{
  "vocab_size": 2048,
  "qk_norm": false,
  "init_std_o": 0.0523,
  "optimizer": "soap_variant",
  "warmup_steps": 200
}
Each number is 128 + 32 x the weight over its row's rms, rounded and kept within 0 to 255. Layers, rows and columns count from 0. Numbers have three digits each. The size before them is the row's rms in percent of the matrix's.

# down: layer 3 MLP down (transposed), 512x128, rms 0.06, rows 401-447, columns 0-63
# up: layer 3 MLP up, 512x128, rms 0.0599, rows 402-447, columns 0-63
down401 094:131139161150120109081131126099127088068099075125113143143134104120111096082114167095136122111122107127133056101101149146105128165117092015126142102129140148110180090138131130187134165135104109
up402 111:122121224105118084137084115148121074123117100144148148112143140165075131164092073098130153168132118161122087157102166146158142087165125123173085147058124112141168146138086090150135104069098085
down402 100:132131107130181198102135173149118144131086166149166125131154121126162170153082097191089106134165155110109156192127095126136159163173140116101224170169152061137052128136161161095087157115086140
up403 092:161172110150083125127155156158072121129088195129156144115109150170182147144177203099135104124104116095105161112122106172136105087186122191142159127186148084098139150149098166145120102158164087
down403 084:103059133134132162108111130123167103136170076195117112171123117098082113130072094161155207128161181158162142156125116080135188196061111084144138142100130171142125097101193107084143171121108172
up404 091:149157163183181167090151145167163178135153119036164080132135121064123085093163124089131192117148109156144166151108150189136150067153081164122124129100124130127155117144112092111105098152177120
down404 094:133140128107130068148137107106158113110077124201142132153164119153165143144132071088149096159137153114108147094143124088178124160110128076146138197159092128146133127177108136162167126135120150
up405 083:100204135113152156127117151125102103133188140163118091173173079161113138100147132112166138129140168116070184098114096104135145102123073189127108137071186100095100112149067069153135111163148149
down405 105:127145142140120133099102106110176102127088163110108101097112146134144070144181135137155194091175098145138150189108145140116147101157125117104131160110149111169145192124151161187122160195122114
up406 100:155179102132144088159095141079172106110167155154122090158113156039072125077137196100136139073152184146139125079122135176115072119121163137136171170128106083090154162165118115126155150071167154
down406 095:091094198173120165125176096164093161110093116096132186133154068156150156137132132107141109156103075160067107140147139070147174152134096120149027146113199230166107079094160122131140112202134112
up407 098:125157145103078152161155127162079137110140170125143102097152152115048135109146128083122129188149151114067145120147104101142104117087107085120122128196132186134166164112167083126150154145190141
down407 114:126133098109127147104139121119128064027051137165152166128139092145135121169092158150105090132090120048089149114142112092094148123119093125182097138126111098117148168152096177118130156137167183
up408 096:109166112027179134187120114116074085084170160146188137100207146125181143152144125132140113096096126132091158098122129165123119075108127104153161158124133118173143159137154110081127126175127156
down408 094:084095136150147119088178104120148186147141119100091098147071076115163113116163166134125133170108076127073148112141132048135139086102042164071143097127083076134157117098150146157057133117135108
up409 095:164119070153089119067196182135052093138093101084132101108092147123163092133160166097123142147058135135107170102069058159152095126114067176125156090094109125118133132109140146164077151119099085
down409 083:104101185095147128159091128155139135109151155113117083090151140110111160159094098125130112109143128106137104172184170170116142165089207069140080139155143092088144080080137105137163110104128138
up410 079:143188121126108086106107102154141117167154153135076171130074089182098177159122101095141056120131098149101049179171111177110143088138117156131169101165134105159116124114145138112135111126155143
down410 084:081103140119111147153124199082106061066134084170138136064081137126117059065124111155121094129113130113172170121088149095151092111144063140127051126089141104123095083181117112147129121144081112
up411 093:170102167166113089116153145138123129089193102122148116175117144099100165184190168164137100156166114134165114109167057108131140109109138172154125128127155101112139071089140065104115119137132125
down411 100:147130120050110179125121112091133146102127126140110134049102106122151161117061111153096110126087102110131141138151196125098149104142171132088130137088140172127099066164094158152165157040116148
up412 103:135139118104081139186122136140102154119142185134125169090124170150118112138152178096123148125090152172077159164134104092076110110150124131152093112141154150098065173158163138136151093207160189
down412 090:137070119147176143083097116151176102114089135106108094140188112067151153127091082132106112132183148081187118106125143166188154140069128140071130141103095086155150106089126145108078155081150096
up413 093:136083180103136124158091152081118078155095095123116131129144200114113129139180143092124089114126110112092161112179099150090150131183112194141111096148104122128136144186186119155141128101124117
down413 121:113038089100115125143134102096136111129068160089111132113113126120187155128136162147131089126135118171166077119106168118101135026117118086169082123163172138119130122146104112130161147109083071
up414 098:115114120152162075097196116114135028116155135163099148104147107099148125124116140091148133138153137128137162122126165097121089145124074138072148068138142133163086120124085116155161128101116141
down414 094:092129099133075148167120107122106151185165109067068147105106158179100108150090126172109161105127118124183095076136128134134151118062145152119161153101101112137156119094106115175141119113136132
up415 080:068141175108112171140111071119134133055143116131144113165132124141102116099112080067140104124112096160164111127128117132158112084069110144139128172145141131138122149114120124173175156120138145
down415 094:141099132145149134133100197120122122114140081082095143072161166102192062130089133177088071095162135132157127082086081112095126076148113107181118103170164097125099124148126111175099102108121053
up416 102:068170171128085125151109093158093151153200178163041147072133147091097117169110083083130093129157075177123173095097121147120107087112127128122156188130131160146158147128109174095104129066150137
down416 102:135131159100166144145174090108184114155112109110178148156144096144175107085082108127152196060086104165124120151143126107135113111175053043065140100130192134125132053105153189107123109159078156
up417 095:126179086160130088053120118113171157149119140112101058109140191121117135207086136067128122164195063098161142128119123122150172078121173188121124131160126126096136184121115145123063181170092132
down417 102:164108063104101125150036152136111097166111080174120134131145104085101152163186112098086119124091104156110181144110154135122032151095109136120148078092147126186118053160142074149155064155135139
up418 102:128139112138101150118121094151134139087155129151124164139166146102145106110102098099184164150097080140137065094097104062147145116112047236089087125151114123138187066115189126193118120138102113
down418 108:126098146083143121069152131121067215117125157123171048089080112127145077114075129095143171128145108145110149146101100118105110112121071159205121127158174126127136201168038176160089114069155078
up419 105:089142123083125120150118047087149134141108125147104130195152125163124157166129149108090143097155160122075184119181112099131111140112115186116085145063105063077152096085163126128119121114088145
down419 094:129107135106153111155122195153121135114178126085154123093156142097111098081107099132160159167145109128164134116083099119128107129177137076108136156113157165129085134083138150120151133101179144
up420 091:115111093146131146132061116112178067155081113135121108145149142101143135157141164147158105128136101109099176102135156157134068131210208166181121154122127103125115099128137120133091095105081130
down420 095:128068116115077123175112102070108145133108128155103150123142142096163155088077124150094105135151119118128123147120111033123085118101096118099173106198083094112102103088119066082086110166123149
up421 100:125139152165141139135098095183167112156110150111099159106123103111152131151190094099089120065170098142060181135082093079145092122096116102191114166119137123098182100118149157138093167100124128
down421 108:144124116143106103162106108176160099109142102160108164076062153122116116136048084167083161107093148131169094158150097129112136132165188085054087178159059143122166139128140087160088077124173174
up422 104:164139191135116108215127129163097136107155138145119164134066116124155095090124128157114113133077153190103062110090140127099143094131168094085099136095183133117072123163143118114099106122084170
down422 105:078164120132164141100068148128160165153087120117163155149156024091144086138082152134104149158187074106123146146219118129098120100089190181115150107182098077134136153090116130124101139172110131
up423 097:103127116141149148164118190105152125160150084081118127136127162119154114080098080113123177144116135133144110119135147092077145179127142135124114166098132134133116155128133105128204174165108172
down423 106:123109124128091136129145113133144094073148123163175179087127090060153094153134130055105093111119067135180136126078121165131144102117106153166123110162130100151164139125119175074120144108217122
up424 097:119089113084133166120116091151108131081069125113136072056130167102113138083158065108089136101109130096127081212124125113089115067149138151131119142104113084092111105152159117144128104117088122
down424 098:196111128123158080119188108144082139157099161154145101090084186135085098116113091114177143124128142127113081166184150137104143140143136172054145111085093151088064070085115145102141096093133067
up425 116:153111129090147103084092110139101104090186122181078089084155166148122158043084119090168110170146112121111071069099126135101140156108117162095102132140133097168113084130134121137113118147132070
down425 110:181067118100097132174143119152145130112212165104141127105194165141100138119164076130087124155119210103167140106146099116126130202124143120147146139127102143177130086116150063152123114141129145
up426 095:096153106145176079163095133107126152131184133059095122169134159121095164121088151118174101101160143132049115136129164114134090124129151226119136147163162093086067092143097085151114109096145163
down426 093:121122121095040156135083143126127157088133110106124071094098155094155096144081131150157104082166117098113183125092120119178183113065094095187095130141082112129072136121139153107154159109083059
up427 080:161129083119160106122151122122182104117128206141141141115129121168101196130172163140137160181152173120127116086124130156194083178118112172146124136155133138147097178154104160111130158151049179
down427 081:134136164138129127116114095093089084091188077120142063136152179099134013136150118163115105060150093178173161118137108094093140095162126092154133144153115147176175101161126103169144151076143140
up428 104:059089116146107101110079120152126129129121110188091097142139128055079135133140091119143122088127142102193083109106108098160126145091075091143143115154167147111126180203101085136152163130153184
down428 083:177128110098151173142155119094101163121131119101167143101132164152193113082165108164132146147123087166106153166145141159096148103178141151073121137098065094167139145089178169088102127134133078
up429 097:125141156101194163092107148094137119124100105101081153105105126077109103143176098098129101121128182128178108144099132139101134134102096128094086077107162174074162112173147071131128114141193129
down429 086:111147105103123113128165195084136157154078174092106158201054137200102117123149104170138062180097110133085116112081151196106167166107079124130110139113138108112112077117125175088102138139118119
up430 103:167108182115153117131068204083123155114123145102115140085151159112131148143139122106099127096111160150094089125143089108147182109012146129173161169150154155146091125142107128091171176174151147
down430 110:097126132160139125130145189154150165156124144157166138170157129146168151123165158135138114169152163104228183177177169154064127187166148131127161145145145119135163089152097107115146088128115138
up431 099:161116130118140114124115107146093131136155115133135174202127057116173145184168087062101089086141146095096123130178102113129117146115153157182107135110138106062183143095161119120173104160179189
down431 103:085120147140149159143086153137143108130098116154093119080117162175052066077062098134140140163136097140090145110111112117104105083174111131118145173107134160158047106128060157156041117073112096
up432 085:153136095103101113154146192076118108125156179067146166109089078139137206151150093071112110147168131100129141112078120130137167158109081169131123104142185128130106105142130096142115134067057124
down432 097:129083146195102152140046102120138097096077109113109135103150067113113073153177137180080177140125125097133182099092124140097161070115151118082120102146096121131151148184150106119134102121132120
up433 113:117112128058124105130117090112127160083127055196121092160185168107092106117113112153198118113154128145125133136138145067132139088139132115099066096127126118043188070094156133102165115121107108
down433 108:137135116117130071110156093166122099122114160181095109099064072138156047108125078103125141164155108139131097111104200138083083156096093209093075131114138143147152151109149189207150104148135202
up434 094:128121147120084188134102144097136161105152087087149135147096148085103082064185078092106147126159079141133209160107103146099128080138114128141144109113092065104172138088144100151086156161133153
down434 098:141173183207100160105134122097118123100128086134118172142144152193111108076162085170140126076167073176088107132176175064106141105159126180097099120148078148122156142164097124123191122127121133
up435 097:169173143162198195123135213073041058077120128071113104114151130089072135198088116152132153129125135125104126170114101111128153110102140144122112129129134153119108155148082127087162156174159093
down435 096:110118162102103124093095089161170132108152134150176135133113105144196109124146158125153138172140074167192179143108162151137080127113161151128120146187136113119140116154187118189099163116134155
up436 098:123078115098118099119115177098118113127114184145091162158105136126110141156124147085164128161179103105142155148147116164109097110100137137144097163168110169153171160155123049157141074193138196
down436 085:100156145155105127135116072157152206130172186048177124102088166127104162100127121169109157091075152122153117108156117111160180173157095101122165103095158139157058132113163157052145107105124115
up437 119:125124170161095121165165158163180115082156149084140144155146109040125163214102101119108156102181161134099080112136181111099118095079111131156133140172131123105177140146128091193164140142129189
down437 107:156100195189157203142133111129189133151155131113121115138147157124135203154126135103130088164100103208091088074145074117121161138152147076104117189133155076116106140133142093153138156124110045
up438 083:174139182169104157177086089115173080158181092190106128178124105141067117126166108122134093134094124136088082091164082154153076126171093134097123107144101069129110137130161100084132128118141117
down438 101:152098089106116101121144159089085141097091154092177101069161167127101165150123181145159088113156151109128148063123206097166145171097118109176103093096147171111136097133134085163079143095053085
up439 121:111131133105100165143136182113097143087161132115163100135165133046133098162094120096123081145166161145103120050129109118138110167080114098141111089139151170168088143173117091114170168119155116
down439 117:157098159139143172143072114073149088169148126087100106130070149084163123115144190132151064164175125148090125021132138136156151093116105061153155144143118110182110126101077113122114166072080169
up440 099:088137155170110103132132092115192119162143112191076147121135123071132143112173095150173138181123147157150170124108140118127120060172129154137109110166165149081125097127145114119116096119156201
down440 093:123154097155167119119155145134087085087069140116174117162162103104156091103096093136168129071085133128193130113107165167149120140102136102103197100164087139120118129130132110167137158191145104
up441 094:131188129140093147134115139162081100166116118063155217184103157103115146157159126128195148146142116102121199198122136134134060108110146161171117130146128115070139123172104191205179120145140170
down441 089:147130151102186189126099137153181168120079111089119135135134116140125152205176138135147135142135163131149101102133105136214174153137047079136172142126133116175146134078182080092139094145160066
up442 081:162164169104111118122109200122160095109112132174118119111192107148091149103150124142173053106142091198134129132094106184159152120119174142095122084098177106129132134170155125198163119115155152
down442 091:151143156133145131156100134091155100125125153126058127171115157118164050150131106183080189168147132138111193110164152044081156170162092126169111160162120131129135153117114130066117149102101117
up443 102:114139137125159125125141155151131072093186058050140094103134143136105119135132111104156101128058145146119106166084208098112163101192112149095153142122154099060140011184119077133143144087192122
down443 094:058172085073120141054113142162093117141196146133086175123107119176161151147118156168103126102070144148119167107124066140116139132117058158097129134116084135118100166120115090090189125103122114
up444 099:145132137109129113078098117132140118118164081099137107130161183097139096099214083085130098145115089156128133105141136082062144155178109163164106144132162150075148185135083104107114150055117062
down444 100:145137155079161117088143143128195115107135126163131153085121151135162125088154155086156113132121119050092106170085062074099089118110128125173138160060197125110074173142139144121140155096102150
up445 094:118153127134123173093125127192147096143127078184100131081092043112153114162138127118149107120174122154067152149113135168112135140140149114128175083128153175096120081125146183185125081171139138
down445 092:183132074115116123095125136098098117151098158093177109158118171155120092179154110128133138146093108137133082111125100080110111163129108141131099166062183080136138079191090106119078153065070139
up446 076:102158088030047187125121195105100100114093115087150110139157072146121116111175122147085182159158189140083098125147063168101156151106135111137134095087152147142163153150178166135131153110141141
down446 077:110141159135148147155110113129091050091137147156093111100133151085175047140090056130169103030127103139136087129099157112098102069162184134126128117145076142094124070172164123143119128117146076
up447 092:112110154087149156109140135105173140113133068107129088127088175098207112168147151147142130117153141135091180084118130134141117114087097176163099122131126151130076094060193137132168142130065151
down447 101:105124181176122155032150176069110082147042185149120132133134080118112162128119113148133125129139162150164106108099078118190141094076102094092149096154096123172155147155135123127128173106150119